Weights of a small transformer language model.
Size: 8 layers, width 160, 5 heads of 32 (1 for keys and values), MLP 448 SwiGLU, vocabulary 1024.
Architecture: RMSNorm before each block, rotary positions, no biases in attention or MLP, tied embeddings, normalized queries and keys.
Training: a variant of Adam for these matrices, 97M tokens, 5949 steps.
Each number is 128 + 24 x the weight over its row's rms, rounded and kept within 0 to 255. Layers, rows and columns count from 0. Numbers have three digits each. The size before them is the row's rms in percent of the matrix's.

# up: layer 2 MLP up, 448x160, rms 0.0975, rows 144-263, columns 32-63
# down: layer 2 MLP down (transposed), 448x160, rms 0.0855, rows 144-263, columns 32-63
# gate: layer 2 MLP gate, 448x160, rms 0.0987, rows 145-264, columns 32-63
up144 105:138098105107145114158125119146133140145163145101093151135120176121139135102128138125157176125139
down144 106:117140121125096119149139126096140101116085077150159123146140130115137159123172136147103120144137
gate145 101:104146162092093146115090110049141106098144116089134148097118144104157128133134134112160125130114
up145 102:120131155132150132141143130122114117127130170124129115165124134107142192131124107116140126116107
down145 102:126147124168106122106136144182136128107143155122135132133133085128072122141125162133097117088123
gate146 096:093127120128176123111088138124071128124143120143158151157130114149122099129157150123128153087115
up146 102:072124073111140152133148118080104147108116141108146131095141115146133124130107107117173121114151
down146 100:119146113120160131144124099139157113121084107158124109125116119146134093143117136088114133138172
gate147 101:119135120144123125117104120089126145101088104117143131133128119126114142107112139110088125150132
up147 101:139129071138137101170169116113120128120076143160149150065094140121169118130094163190150107173135
down147 104:132152131118141129146126137132146110098082123139110098150133131145140203155145125108146159131174
gate148 102:144123152189090132102114133164128144133143128147102122076104068123106160105090133130144120188132
up148 096:149158115107155125123106146155156111140123142101123142151150188134143122146141112152085134084124
down148 088:143117121160128107152140094179096117124111069130160162152138100142094142124139143127111151150140
gate149 100:095113147105125134153142116097112093120134126094122136101064121156131146121129111073126152129118
up149 099:072113194134136153155124163142114148102105146151084133118120178109145125137128107124084129164152
down149 096:113137074101118116091147110108110125139139126106129139143144119166119149132110153151161127100142
gate150 096:057147143121150108138134146155094112173126169094128080103144132133139092119087110182146129107147
up150 094:160099132091138165117089136101114118153124129109097163107156099135123119109158123098133110157107
down150 097:136114115149100084124134115120106128096109151083106111176113086116081132129143127100120127096106
gate151 089:152155115163106119143120103180091107088167142180131114174100132165141127130128111112162163131116
up151 091:143150135146111150136128159150163108150147110140127133178156151118159122148110135128183180095090
down151 093:140148149132123157143093099131157117096073148127126106137098108130083142113144105150136107161079
gate152 094:113124153117126086106140109174108099126113140136169148124174150147101120157128141146090157144115
up152 093:131094148123136114093172129159089130157124102118141168144143139124108133099136110105060142117128
down152 093:122106124122136141114091132171099126124180167121152118146135146100088142141133084129141088117148
gate153 099:164110168126148105130135114115136133135119147154145098155098121160160105148174112112155165115091
up153 097:137122160141145110092103126143148123079136105113138126146098113154160151135114111130103165107086
down153 096:113125119132110117128098121082098085149125144170100130132154138155120108149112113144103145109140
gate154 099:132112139119111096160106133155127135097090114148137112086123058110133138170175079124138125097143
up154 094:087115128116126117141115097118119150166144156124107122124153169098160101073097121116155136101111
down154 094:171131147117136050132065106142165114089116134116152098089164117087134104150140140141142155127152
gate155 096:103103135114156159160162114105167122116120105138164120117126107116153103130121135135120127124105
up155 091:088144139133124114138153119112173156094056153101116096120113131145103143125123144127157094105127
down155 094:133133135117136157122138118135104131121174109135096138128115090125151134091105120156164128147135
gate156 105:173127132125103121112152093133132141149115147153160143129133133091087162101106138170116136150110
up156 105:130120127097158121110146147096129108101109146128105148141125086120160112147149137121145102147128
down156 094:144116142082149112125130135083152144121093137101129104053111143127130125137125151113129116152152
gate157 099:133159134134127115124095117091146151113151142092154140112096086130116161160124113111140146136120
up157 098:124117143090122141126165149068114106159101130157120112110162100143074127124138124131125130131115
down157 099:165124107125135143170102145114140181123141119127088126139134102170130124113118122111170142161151
gate158 100:093102061142138128132141113137112112148147135092137114119156114133150102133123111114132100128130
up158 098:134115136128175111121127157149091126108143091136123177132182110092121100109124095117124133113137
down158 097:138137132146174102145100117157125089149116106146080123127151177152121160078142093098068141119114
gate159 097:176116116154137113142129083102099132141146142141170135111111105145097129133138127160097122118140
up159 098:104136080137096128145138129129123087177139128137149125179109120138159178148105133153169172068123
down159 097:123139139105113136110169138122143137100152131148082131116111155145158136138106085152099079183142
gate160 095:124141117118107130177103108131118160132128141168159080152149142075142124144155130134110120107106
up160 099:113103108166122084184133137145135127161140098114179094143123132104144133149157135153112092102098
down160 098:131165150132142140119062128153140083163165127111172119104097166110109120125143101161145141136115
gate161 104:143125095166054174144152127139121136074125115144088153118130118112116066115149166094166130144111
up161 100:120136159139146125133189129173103103142162092165134137126137101097107171100172119106134103087121
down161 102:161111138131147112143156106109172132098101134142130144162121149129152102154128134115114126151114
gate162 098:140118125157114103113146122159100130136151165144125128127182142119129123135145143092124152146151
up162 096:176118126133094102103086107186119153123198138141152150049112128123125111126088153149163089119138
down162 097:097130141058094148117133145106158114096159128121106114154105141110131096108143169150096163121144
gate163 100:088112097102139065139121114119120205108107136089152165152186123147115101128151129086135124135146
up163 101:101119119124127110103130105083121145142159105132144151159147148090125112158141118123110182105136
down163 101:162139136147129098107109144162138117114159133152132152120135166107112112132155155143128122138123
gate164 105:140117110124113135101092087127107135120133171128140150078125108131140137112108136153125171190121
up164 107:141116132125150147114129125117153144132147172106126130083144122136173129108180152121109130151149
down164 106:133132092118140119102113135120126142137157132163146166090117129165102089131135151117136113122129
gate165 101:139117117144102153108131118090113154092113105163119102134094123112110085140145104135126093164123
up165 106:163144120118150121093100142128160135122140112139137083141162137104135157085137163121156147130135
down165 106:137121128109114209164138120148086109110082145101092143124101149141126073137142118119114148121133
gate166 106:113130137095103099145139122120114106095105145123164114106142091151107145096088112113183193117108
up166 102:087070111124148101122148149106115136131119111160110126162129114145110111099111096145150099148105
down166 103:148124118141124122125166135170158136108098131113102130186078111100157137130134109120119184110124
gate167 099:133085134159132090126111164124049144105142159159118151141154100121113116158134138144126153092115
up167 097:128139175131154117172124141094134124138122092109133119147139114110154149102121152085116129111139
down167 099:101142155127152121119119151160137151113151151138091109133137133122118093135108113102142137131130
gate168 089:094140099113122143139127118136126110109103127102093126117155155117137118114093100098098110117136
up168 092:128129147144118112124108117127082122126122139159114149120134114177146094109126151106111162089090
down168 094:095088160149140116151119130131120119162127110097082122124129112099110118157165079110141122115164
gate169 099:110110144127149110125151130136130123117116156134137153141111135101156154148097114152141158176130
up169 103:088157168101120125115177177115116104121167141124118174112135135152112139091144121091118160143091
down169 103:108093101119141143135119095149144112119130094092116096145127124124103161125138075124146129070093
gate170 101:115119130106161134144080151119146081141100123150106130147135092106127127112106128176134079152114
up170 098:109151139145113111109117117155114165071139128162151098089122135120121120131115151117116135121111
down170 101:124132164146088156127137161089128155095109110129086103140126112138115133168096107176134148147140
gate171 105:093139125163125106113178140138148124152163106130127096176142122125106124141110140183084110153162
up171 102:151135119132141122115121172178157084088109063161140159125158123145120137144150095120087161098149
down171 106:168149125151113154153116145144150095137173122138131159149098128128136143153089089155145112119141
gate172 102:137167113164136130137154152145098143141086102128137118114170093153130109125104139097142152149104
up172 097:113162117110119135135146136128188089150094154126110146120127136143107102153119105131142186130105
down172 098:154122130139149121107130168119109151078123123131144127130098130097172146163169118126127138092071
gate173 107:114114098118150152132119151124095131135156107121148161126152113132090057131149087131142148119109
up173 110:153162098136123146140147091137145155143120115152117159143173111128165136139070103091091136138146
down173 108:133110097117107129181131087115125136124131173153084106136128143095138153107127126187107101100085
gate174 094:125105127148105192161140085107168092125147120130138131108118109111092087135131171120080093170118
up174 099:135090107133195084101139125137128138148102161099138133182150110154160140140098118147151187091125
down174 089:123148156128141123116104085183138115138125124141183121139144085133102117136165164123129146145115
gate175 093:134110113102143135092125180138105138085092140129158118103121130112137104104115170128162119132159
up175 090:122143116076081163095126161094148160137104154161078129112121067158078117141131143122103126123098
down175 094:118099107172143144104125096144158082121147125118108155145126158136129111147149060103126115123148
gate176 104:131133164109122164179138095112123157119121126119141129107092111130145113133126161148127125121109
up176 101:119136090109129149130135116148088159145138082091149132149168108146100117132127142107116108081094
down176 101:141167147140141120165155128115175127122139140129115128125104133154105158101125096181151139154130
gate177 098:173118140125149145110121141173099140178113110120178093097173139098122110158162114160109124110127
up177 101:121122153093137121104117166162097113160131106136136139156143103157095117119147092109124131118157
down177 101:144146094103183110086132128095124142139176134111104112083099176117191165115102090100095092087119
gate178 099:136128126109086136123152128144146129153150123107116077153106115102126130091115149161145097141116
up178 099:088179099111097128139134146137114134143096112174116137135114105125093143096140135140114122144160
down178 097:130086128120121145127106131124137141128167123122215124100134167172141122136132149102138128135148
gate179 105:097116156122116078102088115147115112133128165096167156104119102131118143100146128154156072167140
up179 103:095129114159091146100123132100118136129150092162097139125167122126144117068120113110162147124162
down179 104:094103143159165154128141100089145109109152098130100065117107163150140145104109130110161087148157
gate180 111:134110122142110100106122100067089109128133130125162113117123131143125116081129125083143136191137
up180 108:111078141145136087093118063104162132147119196127126123112112140111159133108131142115111175131130
down180 110:133146118146137195141161113119106130143127100097136172150126121147174134168133121186108080157188
gate181 099:127146132141125137096152151143101171101127148167145111139175135167087135132111159081135127150132
up181 104:138143143163156079156136136110110118113137141142091103122116126137170148121169162107148129122089
down181 103:172119138136154171091156132118122182140164089133150146127112124136171103115165133149139135127133
gate182 097:177137107125096131138154086086118136106124156120182103119151142117092151147124175156177094180091
up182 097:136123115173081121150097085123095110083137194138083107145122115127149148143130141152154150120109
down182 096:143130150115089122107162134127091114172095095134117159137172181107143126157090128116132138144083
gate183 094:128083069107133149105106155178145126137116159134115128134120172119104123113165134138131128083117
up183 090:140144122184120123133143085092128117112159179129158137105112144114121108117158153127145100119095
down183 091:151113112109136143122135202129144070158105092167164148117102137145110110126125125165125160043093
gate184 104:104098127171118131093163153144141140131109141157081137109132134103148123098135169152142128157108
up184 110:117139143158150139081107156129159091133146143129094139135159123120138124123115119131149120118150
down184 111:091092165141127126100133149183111126136098131085097120118167120129128162159148128139097135127129
gate185 090:145102120139146100149163116123170137139134121137116133122130129129134117162122069067086123153133
up185 091:133105164139125144102125115184106124135121130140132130169129145121122103135139152145138103121171
down185 085:099100084087098123118129104080159138111156128108160148130110120104102093163133117103160119130126
gate186 100:177127122111124131100151090117089129124127150191113127166103121092144131103113159096115134151127
up186 102:143153114150128148113168123071143098141112130151122146101150156086112102163136142131113106115168
down186 105:098093153119166143150119149127089135143135175130142137157092153128130094157121116100143139148145
gate187 106:148131142135098074139137142151124123126163123136130126145114137137145115139141165123114107129098
up187 105:146125150118124139146155126104095110166136110116139120156109123106148149111154131121125113104141
down187 105:111141152149109118113138101138102136101112143106142092166127117149104083121140140135147119124069
gate188 104:148124113158107117147140074076116177098123147110156120138115124110131104121131145083130121181142
up188 104:169145136124135135136178158124151107138097082167115115113172127131119113068119131099094154126127
down188 104:117137105143120128099121130102142116128093131089130122121098174156146147155118125127117164137138
gate189 105:131111108113171107114134101164118122093107135126167103108136110151098109146097136094128122159104
up189 107:140162098128090096113092126118107164111111152145149142130106128123107149141117147104118114133094
down189 106:140156123111106112110126162159081121144130132143122131124144084117110134145137122075099135119111
gate190 100:142118119159149091150143149080131147110179142087105163138112158103142155149183097086179174131148
up190 095:119133118109091112101118090150103167135090143148150133082120072090130127112085179166142120135128
down190 093:133126126126124112146115160146118104133154156107125135082131078128139141069118084118130161119155
gate191 098:139158160123113082142097146111108127135137123190113123099112128122142130126123130153131155145157
up191 096:111123162109131103120163170108102171129130113153136146115119128115125091121153165177121141127091
down191 098:166184127111124128130073134150128094178147137113104115106133110099120134152122113118120142131134
gate192 108:101107157105144134110112145088158125125107112114127123142112116141133121131094170096105151124107
up192 108:115175162142118150133122152110140162143118146094127115108119109149139148113153143122110145138156
down192 103:115125174120135161112155137093114098138122102148128179160132078125132138109147105088147133142161
gate193 102:119122159162079136096091090116156131117151148148168162154122146153107134156134174106111134168150
up193 104:130115096190096107133097114132139060132130123103119132129135103076124161142150119126151087127116
down193 106:165119133117136140103135139141097164094107138112104116138136129116112067117094155171097086113157
gate194 094:121163113091154111099121153099095127138138103169167150127149108110105148117145108109149124102145
up194 094:148124093101107140104130103111094155142127094188116110144142120161147131172140108118092168129133
down194 091:134173122145091097114159143164125131142117133100130101128144105127122115118118081102127147110129
gate195 092:105112089132152147099092141154118110166101128101105136119093125138137141122097163146139209111164
up195 095:138121176135117153135149108120119131144094144110161124100124100107136118112102129155134126131106
down195 096:173139134154128130108128108142163104108115180150152072114146133154156132123104180133124129149149
gate196 094:099102152129116088121105125124118153134058151108133150090152118126108116097117154111094116146100
up196 099:104092130112157127157128104129130160126107082124107146152151096149149147156151104176127130074146
down196 094:116121122169105113171120139115098114134113123166156104130144082127079085119150140083168157131151
gate197 099:169109128129154110139138139137126099107100075153142141078109123078114103116110110143085111120106
up197 098:120134119112108139118129143124163098131094124152113121074127100133109147124155121123161154141128
down197 100:155164094103167118149153146098116130100151130121089155132125136113191136175109057114122114129123
gate198 103:125121106116146142074130159078117089125108117148130127122103167118067133151131158123134124168151
up198 099:120122161140109173130115175138131086124173073153097136107163163114141141130101107114082126087151
down198 102:136105117168187094131114140126175122124096118150092079164120178128086147159116146163157142104135
gate199 096:151148100191149099128124115119131113067090109103153136118140119079130133137110128145152153150108
up199 099:125112191124120107103130139111152170150113128107145149134142163091126145119125112148107167141086
down199 101:141100109118120131132142126146115139121103137141178127108116173060125111128173141154118130178132
gate200 085:113142111176107137123146114136108111155118106111127112100174137117135117072135112123128165121132
up200 102:097096161110142179144153124097151134126139139167113153164111132151111119163108120107125115105137
down200 098:135122121118095121126142115128152146115159146142189126101105129158102114163097197104140143140104
gate201 097:096141140115098115108137180110151095151123102128112112133139103151112160097154142148114175153142
up201 098:154120133131127125150137101116129159142164142122085105132137119158101156136142146150102128129109
down201 100:151119139087124118117141126095115113106137144113064138086054090128105136143130074135117063123101
gate202 104:104158095102118126112129139081141110155117107152165149120127095129130114110115131112115109136155
up202 102:049144133099119151166142092166094128136179123108126127159127137138135136130118142095163156134150
down202 105:115122105112132081119113094171104156139097162111126176150147198128130112143114134148112112134131
gate203 106:151128091138122143080144102085113100107136111136127114115158091121156110133145158103124133124140
up203 103:147176128045137163091073127130136121135167116147149135100131114138148162138121106177148155135146
down203 103:135081099148123088128114094152151137122109097154138152120103143144120115119140108109124122114105
gate204 108:102117109151147118124125104160147092166176132175147127121137106142140136119140099098148166098131
up204 102:183115123099182110174152108138148126130121105140129074101134131138120131143118149139091102139148
down204 102:134126121122096152168127114097111154115128156118124158146133141134102119122141108099134133095080
gate205 105:140120085130104156167133146118112147139108122103159117089146056101115127140102125120138117142132
up205 104:158145155154154166145089127185135140073145094094129114127128124145132148163098101112128116120130
down205 109:131141158156164122090134136126141069121118124095117132066140139116115141102120152150120084133164
gate206 100:129120059154167124173126136147099114154107141141122102110128087103177127124147088146165130182128
up206 101:099118144158117157168109136108078125167144113110136114130106125106126138088118135166123170159114
down206 101:129119128144138144151125113114138099148137161124141135131130172093141080104133088080165111114122
gate207 106:137101130164130135129152134105115136131130183131129096125114136128114073089131138073137148144121
up207 100:090126124150098104097097115122138143117104147159141120075163114133107120151137085145115162111099
down207 097:136138132062111116148142144140117113114098141127142107094113088109109102138123179165109108164077
gate208 105:121117137118107096137122108139123156146152173096137124138109149110124093138168109151109106088097
up208 103:124128143135090083105119174149107111116145179090112130171138157144140167123136099120151118150080
down208 103:085108132157175171119167122136091140147177103188103145121125168128161114096120140124102126115114
gate209 096:093135107114126076066155111112133084149132178154136091123180113112139143108104160140093160151142
up209 100:074078089096134149118112158134133176135132095172149139109119153127113158126145114144126140125124
down209 100:092138137128144142134102130129145107133098141130073080149112182077124110077140123180107159132147
gate210 094:146131116161155110128129077085155099127131149192125060115156140090162115113137135141104149135154
up210 100:118156137172099134109134126118105123157087108120163146123110138098134137132141178101171110178101
down210 100:111117114148129123110128106191145086126094146147105113125138119096127161126108148129105109109137
gate211 104:138104118125129112143119107172120106094097144137130142130118098136125137162155115122149144131081
up211 103:122161087148169099086127117108118132124104148075110146123142169175122114115118123133112070078135
down211 100:113093163120117114125148143173106098138112140106153158131131083119115125132140173116193132121122
gate212 107:147134158139112113142145096147132102118139139177145141125133137142092075130110134113131132136156
up212 105:154179147128144133079082092099123130123153122109120138179156111114141087141124107101088118108120
down212 102:111091159111167169120133121114118128097165142133138106146100150123143169096148145130117100094136
gate213 092:145140091155153092094133149139148162102129115108116126125139161164115169165177131109132113089141
up213 093:121088151132161171140159114090114112160111100132122110098159105103145127130134175117112166152107
down213 092:139131080111111129130181181150138142099111112125103168154135113135127155101130133136145084122123
gate214 092:144130116144096120086138123136164164104168128143130135125115163120152115088134126132094129154097
up214 098:154166124125168095132117137146154158144126161142148156142125076145134176172119094106096135104122
down214 098:123105092146150072135110168142130118146130144105112121117141077124116131099133167102130110193149
gate215 102:150131112128094147113198093117135141122122132118129139128114117141163127189144167099095140131100
up215 097:127122138102135125148140155103132129162146142148100149141097172136163106080116073138118100057101
down215 100:105116117139119114146122091140125156156107123128116197125148129118149138139148131101129141125131
gate216 100:154141159144160084137126137128162124141123086187130130129162102100170147105076109150107101132124
up216 101:103114097119071175155113126102097105140095156113083079173110139134081122145136143149138131120123
down216 103:114147123132164099138157100182123136092113132086160116117149120176115131089085136165158100132110
gate217 102:122102168156123084115132116156059095152170145121170069149151156143116097158140154119118150116109
up217 100:110160137124136181135129207151142129127121179142145132099141107118104120101129134137134132127137
down217 098:142148114143150133105117161084140132105142125116208127111116140119119147112100137075139150132174
gate218 103:137118133115144097111138080168115102098143175118152155138117131114139136136111158118128141097153
up218 102:114120154127155155151123138156108189110168154090130119108135106185105165095150133126127127118084
down218 103:153123122086101099123125177140082125165138108107091102111120154131099137109104068157112137106154
gate219 105:097094161092123158170123173109127128127164112108131146134155130084141162111121107137134130133145
up219 102:141114107167106106124145094147120158123121158113136179113082167089103102113146152083145102115147
down219 100:139151161129113140122124146151121131138110096138108116149117101119104146126140112174152115138088
gate220 094:137111151123075098157115111121169134072115133160119120078138110142120090129123132090107130128112
up220 095:130128148124099149126103092141160121102151139145103127080157063142083109132139167128120113144148
down220 088:122137111106127142161168154091116122132119114096067121113135149152155189096090083136125116116128
gate221 109:128098134104114098103137090137107145078132169122144160116079110125158123124146138140125132153123
up221 106:158119115124118164089158149152137146125127114123160170125148119162078061155094168096112112149087
down221 106:130106125139114073101136105163101128131110099116156136084112116146117162164113113145092143101125
gate222 097:139132132087129178124159125167127174135147086149130153138165135124113124172124107094094130138146
up222 092:151137117122111110141143117146110194135101137136171105097152163177100099136132133130131150115179
down222 095:092148137145121126127128142130148102130122119109153125194126135142115131117132130116124096131114
gate223 096:117132119126149122103180120123104120128110125152106149108140111139083108122167107158127129136101
up223 095:144091153121134154110112135107120139108128113115105138152119109100153157124083150155140101143142
down223 095:095137165114148109129126135164131075134122119115177144099138105154120086129117179090150151128145
gate224 106:162097141110095135153141127101114129146104114129103129109158093100151133133110117110159128115141
up224 103:064097144124139127153093141122131165144170132138148098080154185115130097085159140130124130141131
down224 101:167125124139152078145146136098165114148127124145114117117103111154123141151098128132123086176093
gate225 108:098126146131130110146090086113081133147156147128150145132158108134121129135130126119130129169173
up225 105:092114120142149130114111152161130095139089111100113144127161095107130090118149133096147134120153
down225 103:126123114118139128097104103061130106149076142090147142118154133131159135126114127148192129109128
gate226 098:164127101130107092169145098166127139135153170133152158136144118118143140161112132135132102164108
up226 101:158105103107104158157116136107129126100153135114176158122149111114119156125117109111139118179186
down226 099:097076158115134094101165131113122116130125110101128109143129116142098153149116117145126157146162
gate227 099:105111122115132132124148155180203107155150106157139138144125086119128112100088157117101145118122
up227 099:123097132108148116120119127086160126135136124130168107111126155086111126149156130146129176128132
down227 097:154123146079110118142133118146122131110138119103124131119136143094151138126156157098084183093124
gate228 093:152148107128113115118123113104108162116108147155103147137115118109074094118115082146134071135172
up228 099:121114158091166118116122139140150134125155147084100152163103108127120123160126088076140140090169
down228 099:138128170131129137128153093169118135115172120128154140113144154148144164103158142115104129110062
gate229 090:142106095147147131167144166133141130160118081125157141146127102192111147152163105181136087117097
up229 094:132156136130128147123138096109138121068093147070098121163124119141112159077109107145130128104129
down229 097:150117095162121096113106107140110122149130120195122135110095118103117111163150124139135174127121
gate230 097:152127134146121125109142143128126090121157137105128085098149103109137085120107116156121178163124
up230 098:124133096144119105153072108098136105149109164144148147135148110162117157133132116146114135123173
down230 099:126138104107122115166124139193163126145110169127093155137122095148140140125138148151135123146094
gate231 097:069095151130150115129122142166070119124166118153122137103157095138094095120172108134123148141124
up231 099:114182163117126115094099163124119141121092092170143160113119117123127107079143162116114085123111
down231 097:155091114118133110138165154094138147110126122129151148119093124141116121140103107134188151127174
gate232 098:170126148144158104122112109136086126150090174134141123120147126148162165083168094128123083124145
up232 099:133162126108157154172118106091113130066151126141137123121095121102136138140133138113116079174141
down232 095:121132091148111105131098132149101126155140100118130130122113134160102116133126141115130167142135
gate233 100:134139129174086122106114093127160122086130109128142128108110157128100137146164145094135111166156
up233 100:180083140144127117112129149102135122097103089147121145175134138111121113164177121079104124096155
down233 099:100144171097113114071137097157111097160183131149132138132134135127142143111167113210136102152148
gate234 093:126133121122119091121133134114141110131134143135145105155123151142166115144156112101102151153119
up234 094:158120126148097176165095100123130132093136134147098108097138109136126099133094142102120120126102
down234 093:145106134111091132129129156154101109182145139116104120133103105094116120138140160145135133090136
gate235 095:151169145089133123153109113105165166135142145164138069091114091106124117125098180147132118172092
up235 100:161119135117134131132166141201113115119170096117124169133157152097140120134112112128119053161131
down235 098:128138155096148119130135122133146121108158157128144098128108101153120111105149150126139168089096
gate236 086:116156124115133122106140148145100136151127084169090159167138151179132090093147132135083135153110
up236 085:171159144147097141142148139090105130131134084122164106137153113163099135114161131117132150136148
down236 088:142115106107121100157091183160115127123125126135076140150132115125141157108140097130147094086110
gate237 095:170142135112135098100144112142068173152109154131173149130163134162148093103115160100130111153109
up237 100:153099141172131133127148134110140108110112141137110124119126159159110120117185101118187124133149
down237 101:125147088098167121147109082091095131125108124125131138130120143120112148124108078124106130127135
gate238 113:131124105128116116120111128096132077131108130157159117109119160193131136107068130118101124121175
up238 113:141116175145170096141105088124124120106092125131123138108071121143138162102135092157151138142094
down238 113:156121099126126097112158144160092161149085167119160143135143124088134150140122127128122145127080
gate239 091:140103096092133156110124122099073127127114081119153096097114105126145121122145139130114137133127
up239 095:105165126137136109154124125119155150137142133119088159150156152143126120129116093115166118127116
down239 097:138130137113124094150152172168156147122134137142163131109108136140128149142122102163132127122122
gate240 109:131175129156102145093124113133114155102117143149137085107110149134108136135134181109134137102079
up240 103:121158160136167132174152130120137137130123133111114179128137110131108130136154138178127085102133
down240 105:122090149110135119143173131124165137141139106121121136095185134154143103150138136117170154125126
gate241 095:132071112170113142120105128142132118101094170120169136124110118091128141084128110103121158154114
up241 102:083116131119136097162115117136117143151156116166076161100145119109109104138116157176137125152152
down241 099:083161135093155098134108135097123124117083083146123131086152157134107112097083167120103137146126
gate242 112:055133143138134084157151117161103087136102125125151078103117102127153095116125131155168155143146
up242 106:120150126109153132144142099086106149108144138114097089169182093128145131118143147104113109130137
down242 105:150115118139083122155127150157120140157151160145164125144130142120085140136156102107139139141118
gate243 108:075107086162126141133079112115108110114121123175148166139137165129147114086102155150094123164129
up243 115:140126128100138167156141111131091132110117151115119138091078110096120106126135149155148163158099
down243 097:118138113140111109163111121116110131155120123119101078157156166104086132147123131155153104130153
gate244 102:154122129109113086106117091110096148075111115149130164119104129113129144054139125110104092113119
up244 102:112106104075112110186121204096143105110111131166121122103124167104120148144130103179146130104129
down244 099:155112182141128108130126114151113161126127180141168114125101127137154117146147171118133142164150
gate245 102:119112147145111122087141116170073136125117183132139092108112153138164103105085122124150122115144
up245 101:160156130118084162119091133131097130105129156160129169147133114145128143131130098115110130108077
down245 099:143137110145138127173129112171103077108087168151087079086121148134102126109127110117163140128133
gate246 109:139109084128135112123111111138098108149107158135149117130140153126187128112135119136111110131115
up246 103:134115139084139152084109089178150140144163151147145063168136102153162151109175110126134107111169
down246 102:105115133124118132155139111150128147099144152063071096080121119158129125131119127168108138149120
gate247 100:099125155124124116069132150116116083164146109112104108090120121149120119125103121098099169096129
up247 103:117059122111139082159166118130097123133112119121109134159107116133114140172155146145135109082158
down247 100:128126132103175125156112139152121114105123122139069110112071091099170134133130137130113100112107
gate248 114:104095155144121109098153136122122161141114133138145162168133113141103146125162160137132181186072
up248 105:108129134118134145091140108089130124106167126134133148105124146149168161095138160155155140059138
down248 104:111096134123152128143114127115158127099086146158131165158125115052115121142172079133147177134107
gate249 101:160152099197084119164086123097153139091116094131147126102121116162122092121112080098106144133091
up249 102:136092135133103055154169095126121101115135089114131117092137140116107133099149127128094133134113
down249 102:146130163110125167161115138162122152149161086107123157183120095115116106094095181120174151139131
gate250 102:143076124083149136148153122155114134154103111114127127097104148133120133128128132141113096138129
up250 100:100104128094126145083104123096152128141122138111151179123098115166153106112112118149099138099107
down250 101:151091096141094104112120120075137087131107133123124103176133143107138125125146095100156144135104
gate251 101:111148138173144125126098093115121113113140136120170101120107130118142120158146147132097091146142
up251 107:081140172132139112115150124113146122134107141119120134138111158136132145122167115089182153105124
down251 105:112128161082163144117103164087131093061133159138138137104155106156135137110137158135125160200124
gate252 097:117087142154124119103139126158096132153155118137138176112162141120121097133126150167167150091095
up252 093:137125110125149129156155127160138126088122151127113130124113136133107120141164108178132106094149
down252 095:125098111103102149115146114138175140095121118095102107130139091144138119130116177102127110128158
gate253 107:112101093161125108103128078147105119133099134142157113130110168122107170134131109118114115140110
up253 103:175122103185071160133118119112135123140094145123142169102117143092122120147170154136125107123104
down253 104:135090130144113147146131096103141126122125132111127129152142139109091143111099112158172121107103
gate254 100:134106150138113110103127139154114152145112123159134118115110137109127075117165146111121109136111
up254 100:133045159131136157076165117130058100126177143152064111154148123112123120091130151123151130145133
down254 100:104121136110105116116176109105133153134152112127091135128129123095159126124098134085133105143108
gate255 105:132149097156112125139138072112132124085118140169128163158143120150144123106092178121131119140139
up255 100:148099095179113116151159125125152128170137106123111130088151125105156150135116125150113132162124
down255 099:140141209150092132061109133132097138121112119127109078170126104126131133155132094113147143128082
gate256 109:173128130141099137099107125080135118096129148114146174116148147131079132123120119102126132105131
up256 103:132111122120162131145122084117133081159147131118135133125124109129100091150125139098145148129133
down256 106:127105172145130164143108138156114145141112134121148165092128116160141083147125150166119124086168
gate257 111:136128112121165135111129092159162166166132106161144096100113176130142141132144132122154148137104
up257 109:155141114115172132091101100101113134128116125157170116115112127129135145150092126101074167104159
down257 109:150119127126103091100174141129082160119116154131118120156147140115085140123143127142125135108129
gate258 099:149122144166130100161104106122105122137136140108119098122101096115122147127147118102164094122155
up258 102:076143123153114097153150147112125136101085153143126118123101071134098115169141169126121138080119
down258 105:146132111146137103154147132132128136162108122120114113076127141120128110146108082124186142113213
gate259 107:126124103132108156165180133136141132135135095153158088104150115138097128109135155130120099083127
up259 104:119120058104087089135136133095110125166126094134169089134167136091098110113136140156121092118129
down259 106:100148161140140156120134112141111105110122115131149174119119089123135106114153110148116116144144
gate260 098:158096113096115098138170114111163142091101098101145149122137144119136122140113119105151138106137
up260 092:152123118108116129167142157136143131132151141145116104101122153134105143099186120112090143132075
down260 093:125128157142119101132082151094141152111132128116149149103130111116136131149071153134137162087145
gate261 098:102132111166140163162128113165087122130163092118131154134116139080131086125138119076109117108153
up261 096:099136098177119114159130132112138134096135154120134128131118114112165113080104158107125118113113
down261 090:112151148125121076110182127144153142135128134122156109128120135119122113119153142117111123134085
gate262 101:138089139144129131102112105111107139089083125135139118114095106118115133114122175111131104131093
up262 102:162092160128139138131134088082155138095108099136109165128116109121144138107091122117154149106133
down262 102:141154116106114151112122137108103103170117113094119096172111132146141164113105076120143124112156
gate263 103:132111135122150088103099136156117118102094146118135154117157084160116131094126130103167128117135
up263 105:152098166135115101107144114176138123116179157129149129154078120113135141138156151135134157111150
down263 104:102119124165138133128145136127118128146154120133160129101129145152151135134178120109123118134105
gate264 105:122129085166083089114155110106136096080134141139172085140111098167132118106130149113105124089148